Weights of a small GPT-style language model, trained from scratch on English Wikipedia: RMSNorm before each block, 670M tokens.
Each number is 500 + 25 x the weight over the matrix's rms, rounded and kept within 0 to 999. Layers, rows and columns count from 0. Numbers have three digits each.

# layer 17 attention key, 384x384, rms 0.0368, rows 132-191, columns 96-191
525543499539489500495476531527504537532440515511497465541511504485464512549463531452519513484505518501488507534524556512491532528538499447498476531457429504464494522584458495511496465510512490497507497526495526561503476464494524495504482512490492552503460484522503482515486480501441525465
496470497510489493485456511520517528505463533489463462499511489465487499539478510433516498495485477486499485482507504504483472513487474471498481520510475485477521485556495481482508461517531556474492509461520494525552516440522519511514536483493494577506498547544456484521485490532481451470
529566525476483476505513419490495532551480496512519504538505514474477520523465538512526496512445525474494549488507516463546519489514496499529494527501504485520525496522456493496493486472531512460499495474478512498543516485479512471522514512521482559508486509497523476512493466497480473487
504507502463509466547553445488525461507506493476516522481529517536494508507531480542480490523489455468474491486461446467528490466484481541488512471512567487550476530501512521548521535490525484500483448523441514475520527516505481484485486526518506474511499455490557531492499475507541489538
487508509481512497462478494503507515550494473435483508508488508502461510482521520558504487545499472542555467461488515479473582496516495518515525495470585468464513486485497488488474514563498456528478496528512525518506482558563490504499482518524487467444500488480474448501520534484500514507
497531509480542462518533480488520448522520480491533523461497510534473470452511458567495482482454481484497493529471462459522500494510486535540541534496530525505520528463531489513537516488520479479468479466441480466468526514519481496494514528533475477512528445460526505455476487485519484525
495514505471507447528535484485536459546481473503495515511499497526526495471497441540479511495483481513511505490441481481518525476520498535514516489543499530512487529499515505525534523484509472479475472471446479478478526463461490473506508475538506480465515470495523490452510473484497488531
533488500513456515484523554518495471501476503530529457460503498509466471477535488510513443495480533552487529521492501517484472555524527482503496491504467575476470521483441472492502480482477497475516491536497493497498500478474502467520493473477538519543520519525480478474549493482434491566
484505517530489459480476520541531570554512494467492501469484484498446474480471516460523505476489475490518513548501502442508496477561534485492513500470478518489470513478547575461472474512487515501485490504518494473426522501554548510490499533496503489506459484503501467451529504526559523491
505476478517510511498492478498525486534531481524555494548488488490470489508505546474452508490475486471481498524524468530497428461489473549501499493545521516480526492488473493503496520489461508508445509493489502443478496527547490572477505507469489477517496489490476501506501516456525511539
504526554525507480511489487500445481548469473482499544495494498512495443471490530501476496516515532454496515559431485484491515475496512484506466474487490525469478499478520505504509494508478475486508504518537447486530522500520520492460491555495537486508483557490475409476541512519543540507
468469492495524491542514523499520499518476527477533496460490503486489506551495498497531520478488525506488514470481506522531474484517498479467477486504478519508514502481525542515537548505490507494508494513479490492472515456462508491562497542499509491520470518529475493486488526471511504484
496494520509515500499477520494499461514500486470480523481515532481501491428534508505459508504514495455540517550508517468505501547470461504532534533495496465499548500520481505515495479531508462524497552476491506520483509524505495517467467519485528520460495481479501486489478512503563493530
494516514471529486479498495539480493499494495516529505451512468519481490506533489505456492533537486480516476523543471445498537465503497494534490478459480502504517514487470468491500483513463538499507501519483490521545503483533510471492545503495533478512512466487534460504477511497477487492
501515509482510516504521516517490430460528532552531519480531519531494464457535475516504497475516477495480478514494463468524492507497474460524479517558535488486545469480487491539476490519521494485529513500455498506516500513476509490484468480515531492493545481500512556531513478431520474516
514495488493478482506487512523529518470507521503510500496495491503471493471523508483491462521529478508497474502585444469481501518462491487539522527469501480479542513536484488514511492499489495513491487458482531460523495536499500492489516515507515505523491503495523510527476490481520485518
498457501549504440486462499483482561494514496466493510482467486458475477482510546482478488488516522474516504486511502539500480442512512483512497525451495506492484536494498502459488470483463474511442471503498491469501528508547510555457505525484510480490495528518465534507513487561533532509
498495496525477482518504534538489494474505519458489494493473519485508505527516493446499502497529485492532545472471479471522544491498487513507494480509455502514443522463549510471533547544488529502507506495512451497495492522453509449529500495492507484506509499503500437462518521509491531514
509526529534485488496505503483529506487461496505532514456513524529487485522475462509509511485489464477496492455431492466545499518525519513492490485470486522520424488484540475524496538510553462472502530539494494540468451518481492481515510493508522511518523480493528495513503507490552507501
519481512475423501514531568504440487495493516487474489443496526533478474478528491504479495512521495467485494512514491469508517538458448466499505489481484521561470479482485514527521451514480537504535480506478457491503545450480491471495544488516500502463452545522536495474487471471526473524
475519510520509503517500514512489540492504484454513513511460488501499521521468484477470481491534507488496508494518508488480491470508511536518508498488473541483474517494544522455524525486495507490505476555504489470459485492489507453534456512507467506492495509503494492463535517512444532511
474489469493465511537483485518519507494535515510492516525545492526542518509503498531514544496525524568448503471497484497474519484536514498489506473512528501460473484485510496484541541520521515484488501497459513487501500463486516506581502532529461509500515480475476505536497482510480538524
521514501509498512535501476504501496519501493529494490500490480526511503510487483488488527480505474496480511520516517569521423502501485499466520492511439521530480498509458517518534518518493482499503521492506500504516472501488508519531508485496509492505510491525498487493519532464483493452
457509526494568498495525508515491463487480506548526490495526499473526477522496503544534456495510497559504457509448474497461503470570504514514464494481519462507528493493508481489510520507497544451493475491491469521504512511490508468497456466526494481511546445470493487488501526525475516520
498538485520478510508447502505506510453494512490496514495534505534546471517481451485532530522496532514481530487481491471511530475552463503489520462534536487479507462453532527485500460524490487477471526534469513487511487468505468536489499516541476460474501458466489538524460497510505500516
518503513506503462521498514496445477468501482453504494501499474512488493501527459482469510486520552516536511476490516450522530462526488503530496478475535446500512532463541521446505459496487513518530479525498467475526548481523485466505535516483500520488481476473482479505511500531498531515
453513518518491547496504499487519501447538487478450478487470502506468515505520500481525487473498484533542496489536492475492577504508488475515487545512500542487532490467492502499525522506555531477446484541476461517459506486512541454512486528502482492470478544477506497496512493521499532520
511505506534496502496551481511490506493522476526503474483519509488490520535519459471486477501461483480521481458493516509514489540548474466507501505558534505535517492515487494543493478524517521482521477503473507494502493521514499509491496457478544515516507512515473538468495463486472456535
483492497514476521495532511482527517489438520546496514516485460509513498522549473458497582510508489466558479488509536500490480484494543520498488535492528490497497528519481534517498496504485510517488489528479458459494489510552512508506478514485545489483520466469478509466471520465521508528
514542527536481477538482492489551532544486492531470518483518477530495539518520466475505551545523525530509504548510497478481498501492512507457517464534531511509507506462466508489489463488550461494484492505489469496493441447523503524527449531474501467480501474511497506502511463475498465563
516561493480526464527483441498526486549493466539586504455528489504538513508474502474479527531535478517442509545471480520469454505504561517505527472518521509525498537484480463486508477505494476516527488506471504490525474465536489496534544467497516493547471476506484564514464399476497488548
507565490518513489514468475491568482544514500481533526481520494523525520488483475546499532510487498515468518532515515499491497481500521499501502517519519529521503500486499468472497499505483482455480474487514466521484517497542484496503487477497453486474451478464524509549450492480515503518
501471442550479503512512523475515535455545523481437502520496497483497483527515501476463506472527520496537508477539556498496513481461501516494539498471502521504509503512505518507478471452506485569473527505509540494508440481477473513471488477522532468497518539555517547526526520504481507450
479462518500517503459495500475539541470512480470505507508438492454534565531476502496522473492515477526526484466511505518499545547498486507496504536440502465483499480501506461481488504536451460537515517530541499509500493508551476476496467482535530503498491470505468492509514508495499523504
498502459548462511483483526504532522492482527546461483540496493490521497508490523439498530459515512520523513522510555553469491519497520484490507541473432496453495484520501468502465456507512515518505494490558531544488507463492553515493526480501496534513469529531448509503525492566450498428
489507498521477417515478468530493502519461507518514488499514497532504486478553485499472502491486484502496529505506468529510515465516510510515492492518482484519511542523515527510563463542482496511477493493473489474531521470482496508484560484500488502481504536485477479496487523541503452472
505511506468517487474511478513506484506504497488543531498506524535478522474503477553505499464482445479505473491480512503512508468477505506512537510515470491538486545506492507514532516492475510504481481489451475500489545502484467484514489481534428485507499488494534524454522498507465520490
532500478483468463534484479446530498525503505521516515499480509515494501499529499485459496483462497486491489482460454518523485505489505530507500497501474535543502523505513526500525484478479493470508461490435497466469548469485504499494525522509479505476499471470556521455495445530502490500
503493513474452554529491569545504520466506544525471474507518483507534480524504493470521489503519541522502512481510514533484490527506513484474479462469509510491475477514488510470458460531488545487535562506554504523522523453493517492499507482494513523492487529565473451539498485476484481477
467468515523485560458493481501517509463501507477467476478470491509481528516528544483510490491491473533538495513586496485536511530483510510473511494491491503518485478518507500510523461565500492542496523506502499513531479556514499476476454535516493510473472523507472502506499485510550530480
483482498499500479484500519508498520502482474526523514512486449519527478471504471506493500498519508538507499477449531515509464487522553513513494503507506486476450523497532508472487504510511499476520504465512443447494491507460483488521510477498496477521509503492492473506545526553487493519
509505482451552484514514506450489447516460508514541487478544488544468515501523454534465467496463470482536476529431498491522530491481517520534503508524496503535528503505486515538508477502492465481475489496474458468470523474488497515468480510526487471505502486494507497465484455484520478560
459493542526516504499542477490500491492505510516526501518509511459521501537490482508528464519498496577486509502461560531514490508494516483544495514466510558492496496502504494524498491482480506505498512488511513520535501503473495482510515473528470495522474516476521482522524525520506505530
463491516496491551487511507556524495466547448494459511473459497496480503489526556485536455468513455524471445521547511482497539499498535513551469533442453493492458532484501512502513508518480511501477504494500442480543538549516525464468461472514488503468463529496516471452548480529512488496
461519527481512489434517548497522469503532455495491476457510533507447457485495469526526479486457465491573498513489475486508509503509497459527498534535507515520539462531479508516506488552495540481529514514487455511485505520529535497452513468487540520495496525535502506476511489499523478504
496526491479471526497488491543503526507486531469480476484484496512524505501571509487495514513538515480534517485522492474479551481543499508480514501460497480488476513487505475486457462558476507484489457534509469529522530478526506464530469507528522489501491503469510508518489508572467528485
473478494485496497479534486537523487500513472497450447484520485496493527536493525532483500484539472537521495502482491493515477548511525469499471506470488467498524488497467491523522500572551524501516505492496458467523518505511507478516457479505490507489466484519535502468486465513506500488
535491501450484498503546494503466493497500487557504517498528536484529492506508521535444487516488538539424495517482501483485500529486529507516492481470522482507514516469472503523507491523470486480505505478488483507529530500492481500511518456496465490495510478511498489492509494516511479521
505465489486490499452470501458517488503541509459462490471480476524468494519494501523462481496431477483529480524522472500526516518514484508502493509534483499496552467538475499506511458520498480485495502509493510529503506516477472532481504503494521481472499496550491495496485498457538481490
503503518448506546493481495470466496496496487459442511466501520534493488521475474496492512495462509486522447472485545469509519503487488502506512509498462442455461520508509523540549568505501523490523512517498470550539515508464499459503505554535522524450526506504557450499517508470561486482
527507518473481490485503538514449472517534473489513507499510505484528473453528488535482486486522521521456515505507499506482497507461490479506523490504510480512543555450512512483469481537492543506522520488490474453516546471515523505515545499488477502480524520496553465489477512499512500528
513506507468534509509466498502484523515471500473497490469499504502479497556468480506517510509475533472483507449469495517507537512480471474514520487507486549490457469499486511529551525522499496451514511513488496524531495457508519504513511467504504526466494529556496490477497516453460518494
535487525487497525447487483496504493547480475497499495488472516497485496506525526502491479496477487493537475503514485555496458490507494532479510490505488502526585497530472530520500477480468505500500464515514504505518543500517502551488479521453559501475516473534490520513464506518535525514
496528479479486491468485494512505463498551474508500507534496499515489506488489505485490520500501486460484479526490487478486476470460484529486516495492530450533504503499499504493485462548484486536495495521480498477508514537605503526483526494474475512532473457486524556522464463506505475519
449540523521537488498509485470483504506506514489473500481500500496520533522494521498494498534504522517499498494463512460488525496478508531533465494512505472504501511483541491498442491500532499508527513531512463528473537503514474546502492501479457514444481471489499496458466520521527490517
508517496513522516478495489496523481523507492516541507515509527449505514522466520521493517487462526458475502569501517453500556507479491478514458491513529504459524514476478475557505514481484522485488527483524466501500467526526493493468442472497495510497499484510481563493475511450489513507
480500532502499492503498481555546493498565490556491459505497526522484511483533453478456475473500460543470488498548508538494513515540545493516470531503476528506545481501471493499524521528515517485511456546474499468476548534512529468509492467513472480506525479535470463459504483486471507511
455501509499525490453481493492536520525489479517510528507473498469474540524463524516544503474519504501508499500457529493479484509527503494477469532475466515541456510491535529532473518522494477485482495504482507513462518524555511519478472525505473487511481491497460504476503497515521523520
494512518497473478504494532466465487476501479478473519471490523516502484448511515499488498504518472496547476516464483479482533484460497521533472492542492462462523525474548542480521459517488490507554519504502478452506510498521516471452523536475504511470517507480514477472487497524564505529
468509503494507496470507472488500498515515499513525514487472473478461514528520482443510474516454488448506452485505513514531476467518510521491512528534470527537494479516482507523547493533459475491504502510497492544526462543532493542504527487514553510521483525525524500475481477469459526491
# layer 17 attention query, 384x384, rms 0.0385, rows 133-191, columns 96-191
503500523531470544499466516485481507482520492493501484496483470505516470503463514513510483508499495531500531508511542508461527491493489466508494478458505500501495433472501450471493496520443478533532521543506514534470457457469514536533464504534543497475472502543489466519570518518511527502
479443501468533504506507504478467491465520470463468475441486486552488525541478465539514486520554482507500485502508516467486495501514471490501534494452521488512478485515513494472510505560511498512498520530476507493487495576509524476504494537523537468529487462505532518496516516486491544521
504535484480516462515528461507518471499495493508507540489527485495470500532507464542457502504449504488495513494515518465536470513480484527511521522485482506494541506496491482486541462505512502486510476464491522478546530523500514488465519483449509530499514497470529514486452498520508515493
497518455508487512489504511520532482489511524494487557478496454528489537465543480423547507462496480513487458527555474516510489495457512526529511569469457540536466526478534496527560442464506473467456439454486507515482512477452524518533490497524484495504511496480512549512491471575525479459
522555486520506466526512478494600445548490509555496511491512491495470485515561470444464529500473482507492498541483525487510445530462531494532462543521490531490498526486475509523556476480531520440483443453463513470532544480479532489495537485473485503544530454461530525491455494552531485490
477470479468514506543531478491513470503496511521489507452483503522497493504495482569523511502504488441466512500491483491524516513476471516508504466541482501533536491507492509519502523513511495484494514491466486495535513519483526471496514506506475477508512491489519495436455519489498492509
447473551461527520488554522506470509490535471487457462492484514481448525531514488525511473491524508478502473482555519488500477469522519507499511533477507486467477482526505524502505495512436480502472488467517511533505483502530501490520518463541439526488480543470480517502531524461512514517
536476513516473481504489516477428499528509459476550531492467510486500492441486490541507506456475501526499547496472474542558474528476493502502498493515485500562522495515508507496503509502524481468490473484497434484471474475459499497479511558473534471495483511528521522478495530482533495488
460522474553500483470521482498488514599496526515508525564543539425481499526496524437483506516515488527478480516526561537496459553490542515499489510493529508476530544495474512500466502459479482541512516486524510488486532484546524537496537474496470524466481507488465513489529499525496537505
492528508523479486527507488486442514502502499490508527500455532508503482438477506528454531517519518498505508492481509523495500513488478492474513486502534484539484498495524501521505488491477503490533524490514442510520479481499470508516501529464527504489468538499509506495524535492554483506
503479473545474495503508478456516497513491483503542490457526518461506493530487466515517499497488483481511532497448507496511500545540486527444499499504464544523501502491494473478497523500524466489500505539470489497463513457446526507533491517501491496537477503498511534478480526465529493494
488510500515526473510509507494482489534439499542525503511558464459494479514501510534497502513482490522544488494547494493530491459492526483514502500505507467493523472500495485497544490471513451537557460459534525519504496472554492532491470492496531533530501485461517459498517457486501570516
529527494473520496484506479520492501484486480520492492481496458513493492517486488489483455528505488473523503471546465453503538482510467534528532468496512509528515521480477528508556486546473511496473467510485496486548498493511517521459505491518524473487554488462524483516467504472488473514
477485506495481491501556519491515471518484531503508504542526519507486487496548479534532467479449497487539470497495506513547499497475474533504492536556501485488477514469525512556489456501467519515527463499481505480495487520492529533534488465521513457511519492428484519482508520486472529484
515491479500499494475527521511486496535499510513503507541505488469527515528511482505462467542450461510509473480531496488525483504492495507539530492487515489477503497511494485501507467507480507507471458507506555478480510508504512505504499496514540466519531509483494484502461474471477532474
517501483519509490497506494487474495552496516457511496515500502458446463484541511486468530513461530525533528455499518534499481528497551533497504522487501500507526542490480483425458495488489436500449465506522482496456501520520492553463460498459501488506508507493504466536487488503524547510
492500486492496532508490513535469507444486483486485531440438486520495497490495470517514495489471511480516533521514495502516517466454467505520483486510495488550508500534520535462500515534530530493533498531494461509538476499466498478507518513496463462473486527519513497494504537508515466554
512489515468508488469503507491499503503461499508530488486512530531522504481552477523477503475457473480531526557468499491539478532487465472491517491500480491481489469517511493527502502548549517510543523516465487484496486462492494484482471534517510482507493473492528514516523532485513468469
493519508489493487526525518505455519451488543476499516467455525500523509479494481513546457481514497460492522491496502496558513489479495494522539496482504476554472479555543527503470482499503510511530513494490534550497483479442528499489506486561501497518472528466552497455481512465503478531
504516483500501511498494510489452525496498483506487506477458517508475505475484531473481493480529474478462551554482484484487504503526480501518467516494476512528462520493507503481485512498522516464488468527507466500500490468500507497472508494509495475505511492528474530481480507477503466506
448493457493483514484485523475528516493533473531479495466495492511504483495450499515525482492523505509478518488486508534482541493557464531475524469495493507505499466496487495487491498518514542478477539487479506481482505509510560489531490523507475451468500497499495516491479516468493470513
494469473536486489493516489524528515507515518482490496469489529525500518486484512480526514455558516456448472497510543553537496528473502462474500518500465517493476525588485535468493522505505479537506537479492524459500502500502479475518516498505505516504464529518465486490563487544531492487
503527512462514537530455459513517490543503476519491457504520514498506503440521513547484532541531491524505511482522486496450501524533457533501498526459550505480531500453469517497515516506525515430455454513454483511494492473542489521544474500493461440478563522440483471497491483567515469540
474512499506498491522471493493481494494493519471514493516498536498537482475504485519523538525492510564504505504461472520483513509512496520503511446502506489486523478461520501505483510478510489474467538480486511503488498527510518478475456508504546509488501477448525523506460518486516521484
521542505538478465513482476479481490441518538491530530481484497482516522507524512504450488496473506523537538496490495488481545481510481513537484512496504474526474499440489523502507476495534493475463485530493470470492493512484470525495492509512525488461488498488488488494482520458495524521
500495520508458497503481510494515494485533500488483478483522498489494490481522476513500457509493441537547502516511487464472502476530475491506478499503452531515480454452488518519507511510569530457471489475490470508447519495499581515516491488522521513478503503526530534492473495447513551513
511500521540496536475501517495511468482492540492510512482510507534470490495522486497491496495468538476450467451499509525452478530490512486504509522522539509498488491497492527526470467533492485456506521489472513466508515531511498508477484528498528532500488508499451497545473521518518497501
507524489467463484527520491528484519497529513519536541476489526516472478515468484466521525545482517493459495489524497495510489499538513506491530447500534479485459499492494512506475534503467493513523532495536466508535511500487470510478483528497494480478521492467539515481514476485544494508
538558474471493455493513502481485485456542489479508485505475466515461460511491506508502456496492495461491463536496465506508516476517523502503481527491476457480504490514484465516494529540490510473504485496567469515548515503482464511466541448506506521510510471488560539467470479496507468508
522504493476479482466527503489513517441491504457490497485491454504519485530544521557502492512509517498498492507512526453511537493495495517510485495462501481524514507502477475521483504523478477498506519554497489546495500464494505526455472447527467505463497507498509484481489418515525499484
482499492477476513477483532522534519426495466480490508451481474544501507555517531536507510491539504460532492479559498477489533511492500498486495455476460449505503446522511507491491497498484498526508539511495474533493486517509539508491477472560519511501492517505487502472560536538529514505
502504521522493445508549485504489481571461485516556505536519520500512471479494514507485546505502501522511487575499503570515460492518499500498445527524513537490482526471533511509489524492472509462497478476506500497519510472516464507508523494455465511537512531431484501483478497520506515515
465533485511493485502464449542512534574490561525530518520498491480514508489523552453501543458462551509520516554481494486538517520453513497553482535512490513479489537469509553540513538471520501447457459449500524486483533424484483507485515498462452539480520525500501471508495502504520507500
524472528528445503492504550476487540441498508489531505473450537486509503481419523518513471508514485499496486453515499510525507488496502489498512492479491481515447493477496535475494492523484496503464542498492475521481490494503481508496460505572512471469484521513496492501540508460498539525
519465491468514542479515515511467519460483495483505542452458474498536517478504474548541483491525503491497500472528533502514509464519494541470524445495494484528473472540532455462499487523473449506520511569509465487456471576533527533462517523535504465541463493499530513468524488483493519501
508490471502505467530464473497512539524455480531516476482488535493498507529550505457457499466504467480467530541458460499480479553476469523528476564501473554500487522525472514518494483478546501478453491507443512462488525469511463493521478453481433463563498474500491528477514499545490509543
493492470453548486503516483490482493486484518501476516471482504488567494546511475535523501515502499488486516502479506476527506507557463498515472507517454488515542476494512495519481521514535502484514510476488512528501496535496500499501542500513497496517483485464518531452503506515491503510
504459498492488531474486525501420528469523499488490499471471525520507522470462526537530484478534523488513511502510498533504528488527468501498520478479494470517465481534524517510469542539471482530495565510510463515489491494518493514480487500524511473463472527556493482477530549471502499493
520502545557483539464464499507475500503523508502495531562483487464566509495466465529526527487532449545541496496552523505519510464465493473519468498477507442501516499476538506516501492510528465527534503520528507506485468475520521520500489520546523517479493458480533509509531489509486549423
500483463478470510471457506502516478452497511529504515502472492495548551465555542491512495528510516482484463495434504558477513464491479496514465466531515485522514482497491485502506456475525498483519524529506484484518465508524455477479492472487445436522503548498503466548518508528531431504
478549497489554512485525498507519435520507500509530523505560532523502470527549469508475504510483467486496517522499517466504504529469500508496472521541477503550482520458513475523537459515504492477534414531489515507506497508517513485497489486496460572540521465472503523488474485521520500523
483552512510528512483475493502553505485545484512529494526515532508536485504529510477517488523520477542443485491464534486429457524562479516501481510445520526470479499474469448491464498503483491511482510543459584512489512523540524491513508514504467494514491489509482493527501493559516478504
492477482473494537505494541530490489511487477496492487518482458489488490472482490503488488448482462504505502475532522504558522455462510494534432537466477479499505457485494483554518481475511487480566436493485475525523514492498521488534512479498486473462484501485466508492505480465484477478
470488522503491500524542523527470488497492505499526500469507540491460503458495471519529501461535498477485506475505496542507479534503541459521523528520504517519500497554521529487484486490496518487520499470511487470493489472528498518510478508502521511526488516487487515513479497492532490492
552526494513470493479482473516490543492493503502478486480480498503528484496486491506526490521500471546542523521529500477467562483511478500506504476497499503509494457462498491497509469532489471479483480527474480502511497470536510545494486525525517491448484479513508497498502504517500551540
475464509521499484483498501500502469477517500487474479500464472518510521509476501518506457482490477533540520511526510535506499507467516522473471517491460507542541535510496514529504490513539508479495476507490471484502514505476524543492491501518513480504494470487483473519513492465530508492
503547479475505515493496490519516503488517474508490524491494537523519495500485483519488515505486495523466499514492501483462500467488526524484492482461523491486464499474500491532523460502482488472475506484471483505522505536495464482517492465481420456519538512444506497496504492534529483547
489488529501482471484555503531508502538488505451529539525536530519489480482497502471493507487517523453477463525479512516491451513526547455490471501529459509494481530541518514492510504508505497481510525486569495485480497553490470521520484512509519537507465524505513515493479518487489489473
477532515459480521526488533498485495505479493488481555473525543549501460495481488523510527483509517452531442503493512471507498488511515469492534487503459490489461488508503545535562497466545527470563496496472520524532511495494460470514465499489491527463499489496552518513499506476503494488
507486509508496468520488517491482516474525492533489468491471515486513509481477485520536500510520492519455521479496464534503544477468522535531467450507526480477513526526519515457471478507469495525504487510482501481477491515497485483516529435513490458519517514480535503477526501517535473532
516549446474504548530506496527527526463532515469516525461520513501530475507511477476542513522476490455490473525456519486488482546503445482504519498503508515505454506530501509562500517484496499463501550500514534537520494499467505492496456530514502526507479491522523535486491541520505487505
511469540509482478497531479500492529565476496489496489559490507469485503497518511528474505490523515500513486470508508554528502520497559529487454511521430524504522558528537503486506503494476459504486455472537524500442525478522478512535517506480514543511527482508487495506526476513532545449
486514525509506463489502496488503483543521536504514493574502473462521510507510499476459522522488462528536499508541503500518515488469568493515469495474511465503536547474511500502511488495473480528483493475525495476508500524530512505489531453492532537486552471465475495503499473498500507457
455477534482486497545469476494498498472467512534479489531486486518554496512512489473488492507542458539493506516509470482484517469507509494486456484501484502492526489505522477538507489528538524514555466517492471509504509490495487528486538487500479512511537489527491508491469483480476459517
492485477498515489528505491476482451554504510474523484525561504519490511552499498479546510532509544479486464534498498481520506523478512476514515497500524493485527515503483491547538525469502528496472548501474484557487492517512491488499494471489501512513467489513493521499519488544456505526
468502486547486492511513491532539492490513508502520492515499507507423505442532495478453481446502486479525507499541515567517524486504528513495449518521472495534511514466495494517503480517521509473485415482504452445465506524508521507499525480510460466513496495491481504489492489463523496522
495488513489488475494495491479504505541496483519521459490483527474512523486500496539508556504499481513524517489503524517506480513509547492483465537479493518489518493520509507511504506471556489504487501468503479521480481470543487503494470509501496500520483459476481526508508490478530512473
476511533504463463494549530490449491502482484510503530479501521509508469492476484537501497512507473493536485495492493540547514475480506529485463496509490465529538503467517515495527491465521511471530482524505469490484471505488471500521493478518533492492526535462486499501499492492507518500
491520475516531520467497500554522502546450550510484518500508492461438478533493476454489499512496463466510457460493550488496481490542518484522507491536485481478504514499477508483507469524472478555505508519468491501498516505552520471462541495508524527478501492507471523463515518529444483476
# layer 17 attention value, 384x384, rms 0.0303, rows 128-140, columns 96-191
477472489529511528485529532512537493508500509482477469541472510495495485517550511565506517539452520515505520503501477499515527467558493473485468507498518477488483515517520482520515542491493500558483502507515552525492457471475518496474480508482509483562511514512495505451511529512505478498
475487500548498480476480488529463526454502570518478481516530496471527481542503481498520494444485516520478505487502493503487529505552502462493455480532482534521481523490531491530544461496495541487485547480511470509527524502468488513544502481542487521516529498483530473529471514482520483480
446484528503505458525516547522517448498517491508478541531496479515495482556503525494457537487483523544499491507533474494501517529493501523497488486490517520481524516471551526509491506495534508559481488471503507523464505482506490495476536475524500485552487513505461473483463545515482510483
491509459449503447536500513459482462527517502466481515515480473450510520496470497490535464503506518503518544532535511493532498462509510498498509509532488500502511487536511493464487509493512539523515533492525458473507505489478471500520505544481476505492522509522534489489531529460442484502
495554473479504526541449533469487552519486474455472500495532487559465484503509532487487487545473513497512500536477479490463501534465467507487521507496498495485526467502484492519470487466482498487511453505481516526494491540494528481525503511461529530504487476528501512490528442477502511488
488468504485501524519495504499512514534491514476559489494508457482499510538478491490480487506523523520567493451512461502518476507469520494514515502495506472457503515503530491509479494535490484482488464490467533492481518545509516491530458456490462506502498499517477510476487468511487529522
476475458492522502502513492499522520507509507465516533493537506511477519492476487497514474520498523466518474512499488475490540488486529494526475530513527491531548499567500537493461510514500478521535505516483488498518520511492469499483461478550482539504506522508449512488520518463485508479
459537514480472533494512510517491494551506463473536540493472461502532507475469521481478493520513467526523509540521502469502479476509511528506477476474474483511488489476510497519507498500547466484503557511544464518505481525509523509485500527493506515498494469464499494485509503477516497485
461485528486513552512514489548490519446540508504454473439503532535499502497487473481493490470491514515478534483496518482516540480533530517498509452473472495504456525493508499481496497469476508581462543537501485497491528539476517482484501495529550441465530506485515520506474504463531468504
491534508565475502516494494494537512525497466481524489480494475517482530501483504506519530507524471520491488503505509483524508513532480481492520538487540503524482537475486488507538516534504458477474551490506510520465475485573519529497524520534487473508512491495490498484478465498495510536
514503510495508478477493546501490479526479537491468533529535538475503508527487481512499493466496466524464480465515483488487445469522534523479496513505509487508435557500496507500483477511547491490497511498537468504503512526474468498460482483496506465496528479478535502514483508517526471519
498497476506532515509513484522451533507484515466500497514483518530519523465512493483479516457485506490484486487495517515482491507494478501525503473496515501476494505510518466477495467507500473492504489466513471525494503494506473445517478523535540521505506529506529525522503514523501472516
514527503490482458471506520492502496496503493505490440529483462516478473474496485496469499525500492522496494538508490436506483432490479487528515498486515513503509462475532447495511513548495507482482531524496449480486509470491505494480505540549490463471463484523501500502501526466520480491
# layer 17 attention output (transposed), 384x384, rms 0.0311, rows 128-140, columns 96-191
510498519460526459491537467504508527525498508514490460477463490487535505460465499443486484504512488532533519482510488511554507479492485479467542478478505493509479517505476496513503510486504479575501496519497477507497498526531453497489561474495505470466470533494519549528520505476503491505
506509501447507480516459503475522487515447455489496524458527476489492505499533511523457454532505482464523442499472485478496509513468439497502494553527521481505511472463482498487527542477518486490525424511450517503495498504551518505468514475449490482517482520512498496464470503462466450509
475512547555533494479474491473487492526457486510485523504520465522449501483500494553493446538515509487501538496516503477500493543486492506473507519516486487529527493530500484521504514530509483476524473506518473504532506504550513516524488465533488520495495490514486518516486454463429520443
539485512538482517446500479527502510484473538550520482491530519494505503472494495503464520464506477486495496469485498496435528519468438502512489490482496485478487505465506521520477504485479492496478447518483494537513515509514531480537471462481536490473497535489474512518489489524528528490
502459520486517492495560496526550470502510504503528482487494484488507510513504504489468536482510542505512521505496541510517503496542538507504465515520461487529476511448488539485532521524447521484534530520517528480505497456532505539513451495517458536533521510464509490529487541513503521468
443510510500504534493525542474505531494498527482484518485514513509542523448509537493517519531528500507478522487488508513521498486500492475444524502484508512500535454505510531504482501501527525518494546446488486504470484466512478477493517580531479501501487491483518496529517551526513536482
501533541524542470520490499500507496490465533538487440507498538473508514508481523464495524509500514508464534471488542495519505482559470493511520512468479492484457489440494492534538519462520509476501497476536513534482491490476531511499526533466504508481513474488542475524469511532479534530
459517494498478499499490505530509526496509474528504479482535543505461503499480500510449497496509491490483497469478481546471496534546536511441467462561518492483518522499459505494481519449477506549471524522473500479473530491542475546522514517483544475512551505532513501485476509482505519473
507496469480473454467483473479522509520462479493507528488500508451484496500490532505505490513513508498513461521505528507525477514452476459495447580535551498538554508526480479535535524533527466468531470499489537510549484481497493479514492485528477516531489527508487511494515487466427499495
522487477501486481519516453518511494477504546546470521523495488531467468519548496518496467514492521480519493495481503546507498494518528503506514477483490500486525488535556494475490472481490504529537483529505484515533507476427460503494531494490533532472455484493537509504509515481512464529
492481441487476477534480453497558522481504486518522495482492466528485511476504513469484515499517489492513502532433532506493532491511474492534464486533525517493547467479479482512474536477438510494476506573454544481516527502503521497534461488514500511518462542503479495456507513513469506496
490471461520523514511439516489478526499529483483497488513505515461504508485459486504541509520528523502476519500516519498506507492513541487541531487482487524525530468486514486505495525470492488525502533491520493540513470500461534492482495488495489507473483465497492490531535500505473508521
480482526537494545496492502503485487520525507458522524486542488502526475543517489505532505516499466453491433485498483523458478528522506507461504485470473478483516499548520514494455471455520486528498466433513514500531504515512529496488515468497485524481533478486525509504503489512487491490